Part of a small language model's weights: a smear gate.
Each number is 128 + 24 x the weight over its row's rms, rounded and kept within 0 to 255. Layers, rows and columns count from 0. The size above them is the row's rms in percent of the matrix's.

# layer 6 MLP down (transposed), 320x256, rms 0.0522, rows 294-310, columns 64-127
size [ 99  99 100  97  99 102 103 100  99 101 103 110  96  97 103  99  96]
[[ 87 140  85 112 138 140 116 106 134 161 135 117 184 157 129 134  94 133  96  95 156 130 125 107 130 128 181 149 118 113 143 111 169 118 119 127 131 186 141 117 119 160 154 149 150 117 118 132  94 115 194 167 110 123 159 112 169 174 105 114 137 146 130 141]
 [166 135 166 159 135 134 106 124  74  98 119 142 146 192 115 122 122 146  98 117 135 109 120 163 145 157 144 111 100 121 117 117 116 144 159 108 132 131  93 118 121 121 184 152 147  95  77 130 135  89 119 118 121 129 123  96  91  94 123 100 143 143  83 147]
 [ 59 140 120 116 138 133 121  85 153 144 133 175 133 146 112  89  91 143 137 125 118  96 135  90 111 108 118 115 149 146 136 144 114 152 120 183 156 157 110  85 123 111 143 143 152 155  94 144 137 115  95 130  91 139 108 152 133 156 125 187 114 169 115 155]
 [156 113 113 114 166 134 121 135 134 181 118 135 116  85 149 169 147 172 132 123 137 120 133  91 125 142 134 113  93 142 172 115 123 132 140 135 140 115 161 126 129 117 176 130 106 122 135 155 141 117 114 127 141 138 168 127 171 143  97 110 126 142 116 117]
 [119 174  91 112 141 132 146  93 105 157 127 124 109 177 129 124 115  98 154  90 134 149  92 159 110 123 150  92 130 161 135 109 160 159 144 139 153 166 113 121 125 140 121 130  94 125 149 102 140 134 108 167 108 149  91 106 107 139 107 136 105 102 116 157]
 [107 130 134 113 150 166  92 112 131 144 154  79 123 116 117 117  94 141 108 123 141 109 127 187 127 115 119 138 144 119  91 133 109 161 138 111 131 113 102 153 162 111 147 132  87 144 151 109 147 114 130 115 113 148 129 128 132 117 115  79  87 155 176 142]
 [127 112 126 120 130 141 134 153 123 177 154  94 153 122  98 113 189 134 145 125 106  92 185 144 125 117 138 130  62  88 125 146 127 105 101 148 138 106  92 160  71 131 126 152 132 121  95 111  91 151 124 105 151  98 137 142 111 107 121 111 106 153 183  98]
 [ 89 102 126 111 130 162 120 142 131 137 128 140 106 105 120 113  85 133 120 125 108 153 148 132 139 144 113 105 131 152 171 126 112 134  82 115 151 155 118 117 178 114 163 105 132 157 141 111 157 179 134  75 163 135 132 132 146 135 135 102 116 133 151 128]
 [140 105 143 146 148 104 117 146  73 125  88 121  85 155 132 109 158 106 154 159 115 148 107 122 142 133 155 141 127  77 113 129 164 128 100 168  71 118 116 171  93 128  49 131 119 113 152 118  84 136 111 118 102 150 121 162 121 107 104 146 136  97 136 131]
 [112 115 117 124 121 138 179 128 130 123 149 174 147 169 114 132 129  87 113 110 151 137 118 110 155 155 131 132 125 161 141 128  96 103 126 135 101 112 116 127 103 108  72 137  91 145  92 140 155 133 140  81 147 118 155 155 113 153 125  90 110  87 175  86]
 [114 119 135 112 159 114  59 102 142 157 102  98 122 133 105 141 151 121  92 167 125 140 130 131 112  96 103  71 187 120 104 133 134 106 154 144 118 133  99  72 108 166 108 155 110 106 138 113 152  86 125 117 144 113  90 103 153 116 143 120 162 152 122 149]
 [101 125  85 160 124 124 110 139 100 115 126 131 126 154 102 121 169 158  63 150  95 176 101 169 120 104 131 124 156 138 105 139 143 148 102 140 120  88 118 115 130 126 162 103 106 129  83 152 162 188 131 129 139 119 136 133 123 154 128 156 131 123  79 131]
 [149 135 127 122 136 134 135 134 128 158 141 146 127 176 117 158 152 157 161  98 141 106 122 148 149 124  97  93  91  95 134 108 133 138 130 142 131  83 128 183 140 130 106 130 124  86 143  87 142 152  98 110 114 150  96 115 110 110 109 108  90 133 119 110]
 [111 109 121 119 139 121 122 121 131 106 105 141 129 131 137 157  97 140 149 166 111 119 143 107 170 121 100 118 141 112 121  97  80 110 123 133 119 139 129 129 127 133 110 111 129  98  71 162 154 115 123 119 128 100 112 110 106 142 142  84 130 148 155 121]
 [134 119 143 135 135 105  82 168 139 151 123 153 106 130 156  92 145 132  91 161 187 170  89 130 113  79 147 103 120 128 120 113 106 157 108 146 105 135 139 110 118 113 147 134 118 131 125 123 124 114 134 164 117  99 148 109 123 117 138 116 141 134 172  98]
 [138 129 156 150 142 105  92  83  94 105 123 141 126 130 120 134 119 169 161 128 153 108 120 107  89  88  78 131  89 142 128 165  98 158 119 140 123 145 151  99 115 109 108  97 123 126  98 168 145 129 111 145 126 180  85 115 146 157 134 150 115 132 151 103]
 [139 142 105 105 154 144 116 165 119 169 121 105 109 150 159 111 131 129 203 115 142 111 127 117 107 115 166 150 141 127 168 119 159 130 146 159 122  95 115 127 139 103 103  86 131 145 142 102 120  99 117 176  96  88 121 118 134 127 112  81 120 107 111  95]]
# layer 6 MLP gate, 320x256, rms 0.0523, rows 295-310, columns 64-127
size [ 96 102  96 100 101 105 107 102 104  97 110  90  87 108 102  95]
[[127 138 110 115 152 138 151 133 156 110 142 123 134 135 133 140 107 151 125 128 125 108 177 135 160 156 113 162 176 175 155 101 116 166 136 146 154 133 115 141 161 172 110 139 152 172 137 116 148 112 143 140 120 150 109 125 132 165 147 196 151 134 141  73]
 [124 120 129 106  82 156 175 135 151  89  87 106  99 143 129 147  92 115  90 128 124 129 129 144 126 158 143 127 149 142 143 153 155 121 116  99 163 117 177 147 167 150 189 123 106 109 172 115 128 134 117 140 111 126 108 108 117 137 139 110 143 108 110 128]
 [195 128  73 153 176 122 132  93 127 161 166  94 132 145 102 148 107 114  90 129 103 125 137 131 172  89 129 141 163 109  91 123 129 132 135 141 130 135  93 143 107 163 124 162 139 146 153 120 135 103 105 116 151 135 119 133 128 185 164 131 114 156 144 146]
 [172 151 173 131 100 153 117 105 174 127  86 132  96 122 118 128 147 115 159 151 116 130 142  88 136 140 141 152 162 179 148 122 141 154 141 109 127 137 143  75 156 156 150 117 161 107 125  85 113 109 106 136 168 139 126 110 132 130 128 125 162 127 124 109]
 [118 141 153 151 112 117 139 143 144 140 135 127 153  83  98 111  99 132 156 129 157 116 141  68 119 110 109  92 134 111 145  80  84 115 130 129 144 112 139 127 110 116 171 146 152 113 118  65 164 152  94 118 124 136 137 123 116 140 101 112 125 146 152 148]
 [111 166 123 134 150 143  92 113 118  94 111 110 113 141 117 196 135 125 138 138 101 111 115 129 129 139 127  96 117  96 132 132 125  98 110 131 129 118 150 123 142  63 153  93 124 114 149 140 163 117 150 111 123 160 131  90 169 133 155 160 182 123 133 147]
 [144 118 123 125 125  94 159  94 100 159 137  82 123 121 129 114  99 105 151  92  96 143 121 138 157 151 150 111 105 153 142 108 127 169 115 169 166 146 132 128 136 150 130 149 137  81 145 125 141 105 128 132 139 179 157 103 106  79 162 141  99 157 142 107]
 [146 109  95 115 125 123 102  82 104  86  89 124 116 164 157 143 111 123 121 143 153 131 144 112 109 125  92 121  89  80 137 102 138 133 120 112 107 101 123  74 159 162 102 140 107  91 144 128 152 120 106 117 122 106  89 139 158  91 163 131 118 109 134  88]
 [131 155 103 154 127 140 141 152 127 120 115 111 123 142 134 105 129 135 102 153 173  91 161 158 130  82 165  94 100 135 165 161 132 132  95 117 116 122 111 105  88 165 149 118 129 144  88  75 103 110 120 140 152 146 121 108  84 168  92 126 146 156  95  78]
 [120 144 129 164 102  90 133 124 151 154 117 190 131 100  91 157 116 144 121 147 116  83 100 163 133 157 134 129 112 153  83 104 157 122 107 110 146  88 114 160 118 100 150 163 126 121 114 170  98 126 137 159 144 152 130 143 103 142 171 136 163 122 121 120]
 [122 155 127 143  96  77 112 162 151 137 129 130  87 150 150 172 129 133 160 138 143 136 126 131 140 107 131 135 139 115 112  96 151  99 161 125 112  85  98 101 108 126 128  88 137 123 145 113 140 146 150  98 132  92 134  94 180  85 140 161 109 164 123 132]
 [155 134 125 182 119 130 124 113  99 108 109 161 134 124 120 117 145 136 126 113 181 137 170 139 128 141  86 134 121  82 158 117  96 141 159 137 153 118 147  75 112 166 172 136 148 112 155 127 109  97  88 123 115 160 148 133 164 137 141  90 111 162 149 122]
 [144 150 126  91 117 107 155 100 121  91 138  83 179 141 136 143 109 123  99 122 159 150 133 148 117 137 152 140  81 130  77 121 130 154 115 104 154 104 139 137 103  93 116 165  90 139  64 163 113 124 151 122 114 127 163 113 156 143 125 197 114  82 105 131]
 [125  97 119 159  83 114 160  90 121 138 149  66 143 121 129 126 138  50 163 124  89 134 134 112 154 113 110 172 166  77 148 130 143 111 117 153 172 140 145 151 117 151 150 124 131 119 150  97 127 111 121  94 116 148 157 112 138 108 121  97 119 138 154 147]
 [110 120 115  95 129 109 173  84 132 189 125 143 155 114 137 106  82 130 169 148 156 190 154 121 133 113 110  90 120 100 131 126 133 117 100 142 192 126 137 137 141 123 104 157  88 124 147 123 102  93 145  79  93 159 178  79 100 100 117 118  79 133 133 106]
 [108 136  97  99 122  97 186 119 140  91 134 120 121 161 136  88 117 108 119  70 118 163 140 139 125 118 132 122 145 113 111 109 141 144 103 107 132  91 138 125 103 127 139 167 118 129 153 120 113 160 149 109 138 146 148 145 179 123 151 161 122 156 156 102]]
# layer 6 MLP up, 320x256, rms 0.0522, rows 295-310, columns 64-127
size [ 98  99  94  98 105 101  99 102 102  98 107  90  90 107 100  95]
[[158 109  88  68  97 106 132 111 168 168 121 143  92  97 120 133  79 125 112 112 124 165 113 104 115 121 136 156 149 110 136 168 111 132  98 160 111 137 134 130 103 117 139 156 153 119 126 116 133 143 135 154 157 107 160 119 112 111 118 130 117 174 126  88]
 [128 152 109 139 142 106 142 129 135 170 142 114 141 137 141 126  84 136 118 145 106 165 134 112 148 138 113 112 137 120 107 147 158 123 161 118 149 131 172 167 143 116 169 140 114 139 113 131 125 127 152  89 162 152  91 115  93 125 142 142 130 124 145 129]
 [ 82 113 147 111 123 101 194 146 139  87 117 151 148  87 115  73 136 128 150 111 142 124 109 150  86 175 131 151  75 140  97 121 145 112 103 125 133 146 147 166 139  83 100  85 108 163 137 106 122 130 146 147  95 147 123 141 125  87 137 139 157 140 123 142]
 [103 114 137  85 117 175 129  92 110  60 150  89 149  79 103 141 126 147  67 140 141 118 109 156 126 126 111 117 106 137 106 139 105 110  92 166 141 120 148 119 109 103 141  91 142 139 132 134 145 107 102 109  94 130 105 147 153 145 147 122 113 143 140 137]
 [110 126 112 107 142 129 170 141  94 112 128 104 120 110 140 165 183 140 140 103 155 154 136 128  98 126  76  90 132 113 140 138 183 114 178  99  89 116 118 102 163 150 119 123 105 108 121 120 145  92 114 110 125 140  92 190 129 123 101 123 155 143 141 128]
 [158 128 119  83 131 134 106 151 120 128 115 149 166 123 157 134 117 143 152 152 133 149  88 134  94 106 123 127 135 118 126 144 134 170 133 122 152 176 153 123 124 135 121 129  93 190 159 106 115 146 107 103 138 120 112 138 102 155 147  81 112 107 135 137]
 [138 154 158 101 129 101 131 122 112 113 141 139 134 131 152 127 146 145  95 160 115 152  95 119  93  91 154 146  94 126 106 127 120 155 163 116 127 126 119 128 102 138 152 142 123 118 130 118  92  77 117 117 129 148 119 172 141 106 139 111 106 109 106 171]
 [176 138 156 128 150 125 183 127 126 115 110 139  96 151 144 136 141 112 165 153 121 155 142 134 120  92 118 154 122 159 118 154 134 118 131 127 145  86 132  98 176 160  80 146 153 115 136 129 153 122 160 101 143 122 156 138 124 130 129 104 125 120 106 117]
 [163 109  65  87 123 119 109 121 129 120 150 128 126 104 136 158 151  94 137 174  77 139 141 114 118 141 116 144 147  94 100 171 146 132 107 108 113 100 114 120 155  60 151  79 111 105 129 102 101 111 101 166 145 105  91 111 150 121 121 129 132 125 100 144]
 [116 105 123 169 175  89 136 139 119 108 162 154 169  86 124  98 156 109 122 118 113  98 111 134 138 151 132 154 106 122 114 114 161 127 132  90 124 155 162 130 139 140 132 108 168  97 127 138 110 127 133 158 134 168 143 115 128 151 142 121 162 124 158 156]
 [119 174 147 135 118 126 105 125 100 146 157 151 118 176 167 191 116 147 140 121 134 125 136 116 170 117 112 150 149 109  89 111 135 108 153 138 151  65 148 124 131 123 158 166 143 116 146 109 145 163 132 136 166 148 140 145 110 108 132 128 156 149 126 151]
 [139 146 125 141 127 144  93 174 122 102 158 133 124  92 125 117  88 121 100 114 166 159 155  71  91 136 118 151 133  99 187 142 121 129 139 120 120 134 166 168 116 178 161 153 103  77 149 106 122 106 121 136 108 160 119 101 158 171  83 131 114 144 123 104]
 [138 143 101  97 162 132 196  69 139  80  88 122 158 111 128 115 168  94 156 140 123 133 136 153 107 128 122 125 109 115 133 119 103 158 128 120 104  85 134 145 151 116 131 134  99 102 126 132 130 108 107 136  87  88 125 113 155 138 115 197 124 106 108 135]
 [110 151 101 133 173 151 150 140 152 151 152 145 112  98 128 130 128 176  98 121 154 164 145 138 152 142 115 150 106 162 132 150 160 141 145 135 128 107 138 105 141 107 131  93 104 113  97 121 185 116 174 104 159 140 120 143 117 144 155 137 106 136 124 147]
 [ 83 119 100 123 108 147 111 119 112  90 157 135 162 104 129 124 131 102 110 179 128 129 191 137 158 126 104 125 175  98 108  82  99 153 159 129 120 106 155 142 182 102 136 136 105 126 141 109  64 130 149 116  98 110 160 131 114 144 130 134 130 139 134 153]
 [ 76  90 115 119 105 128 131 114 113 158 122 124 130  98 129 105  90 115 117  98 135 168 145 122 132 114 152 136 118 107  96 163 116  92 100 108 160 191 134 136 134 128 145 162 142 153 124 100 127 155 188 106  96 144 119 123  66 138 141 133 130 115 110 144]]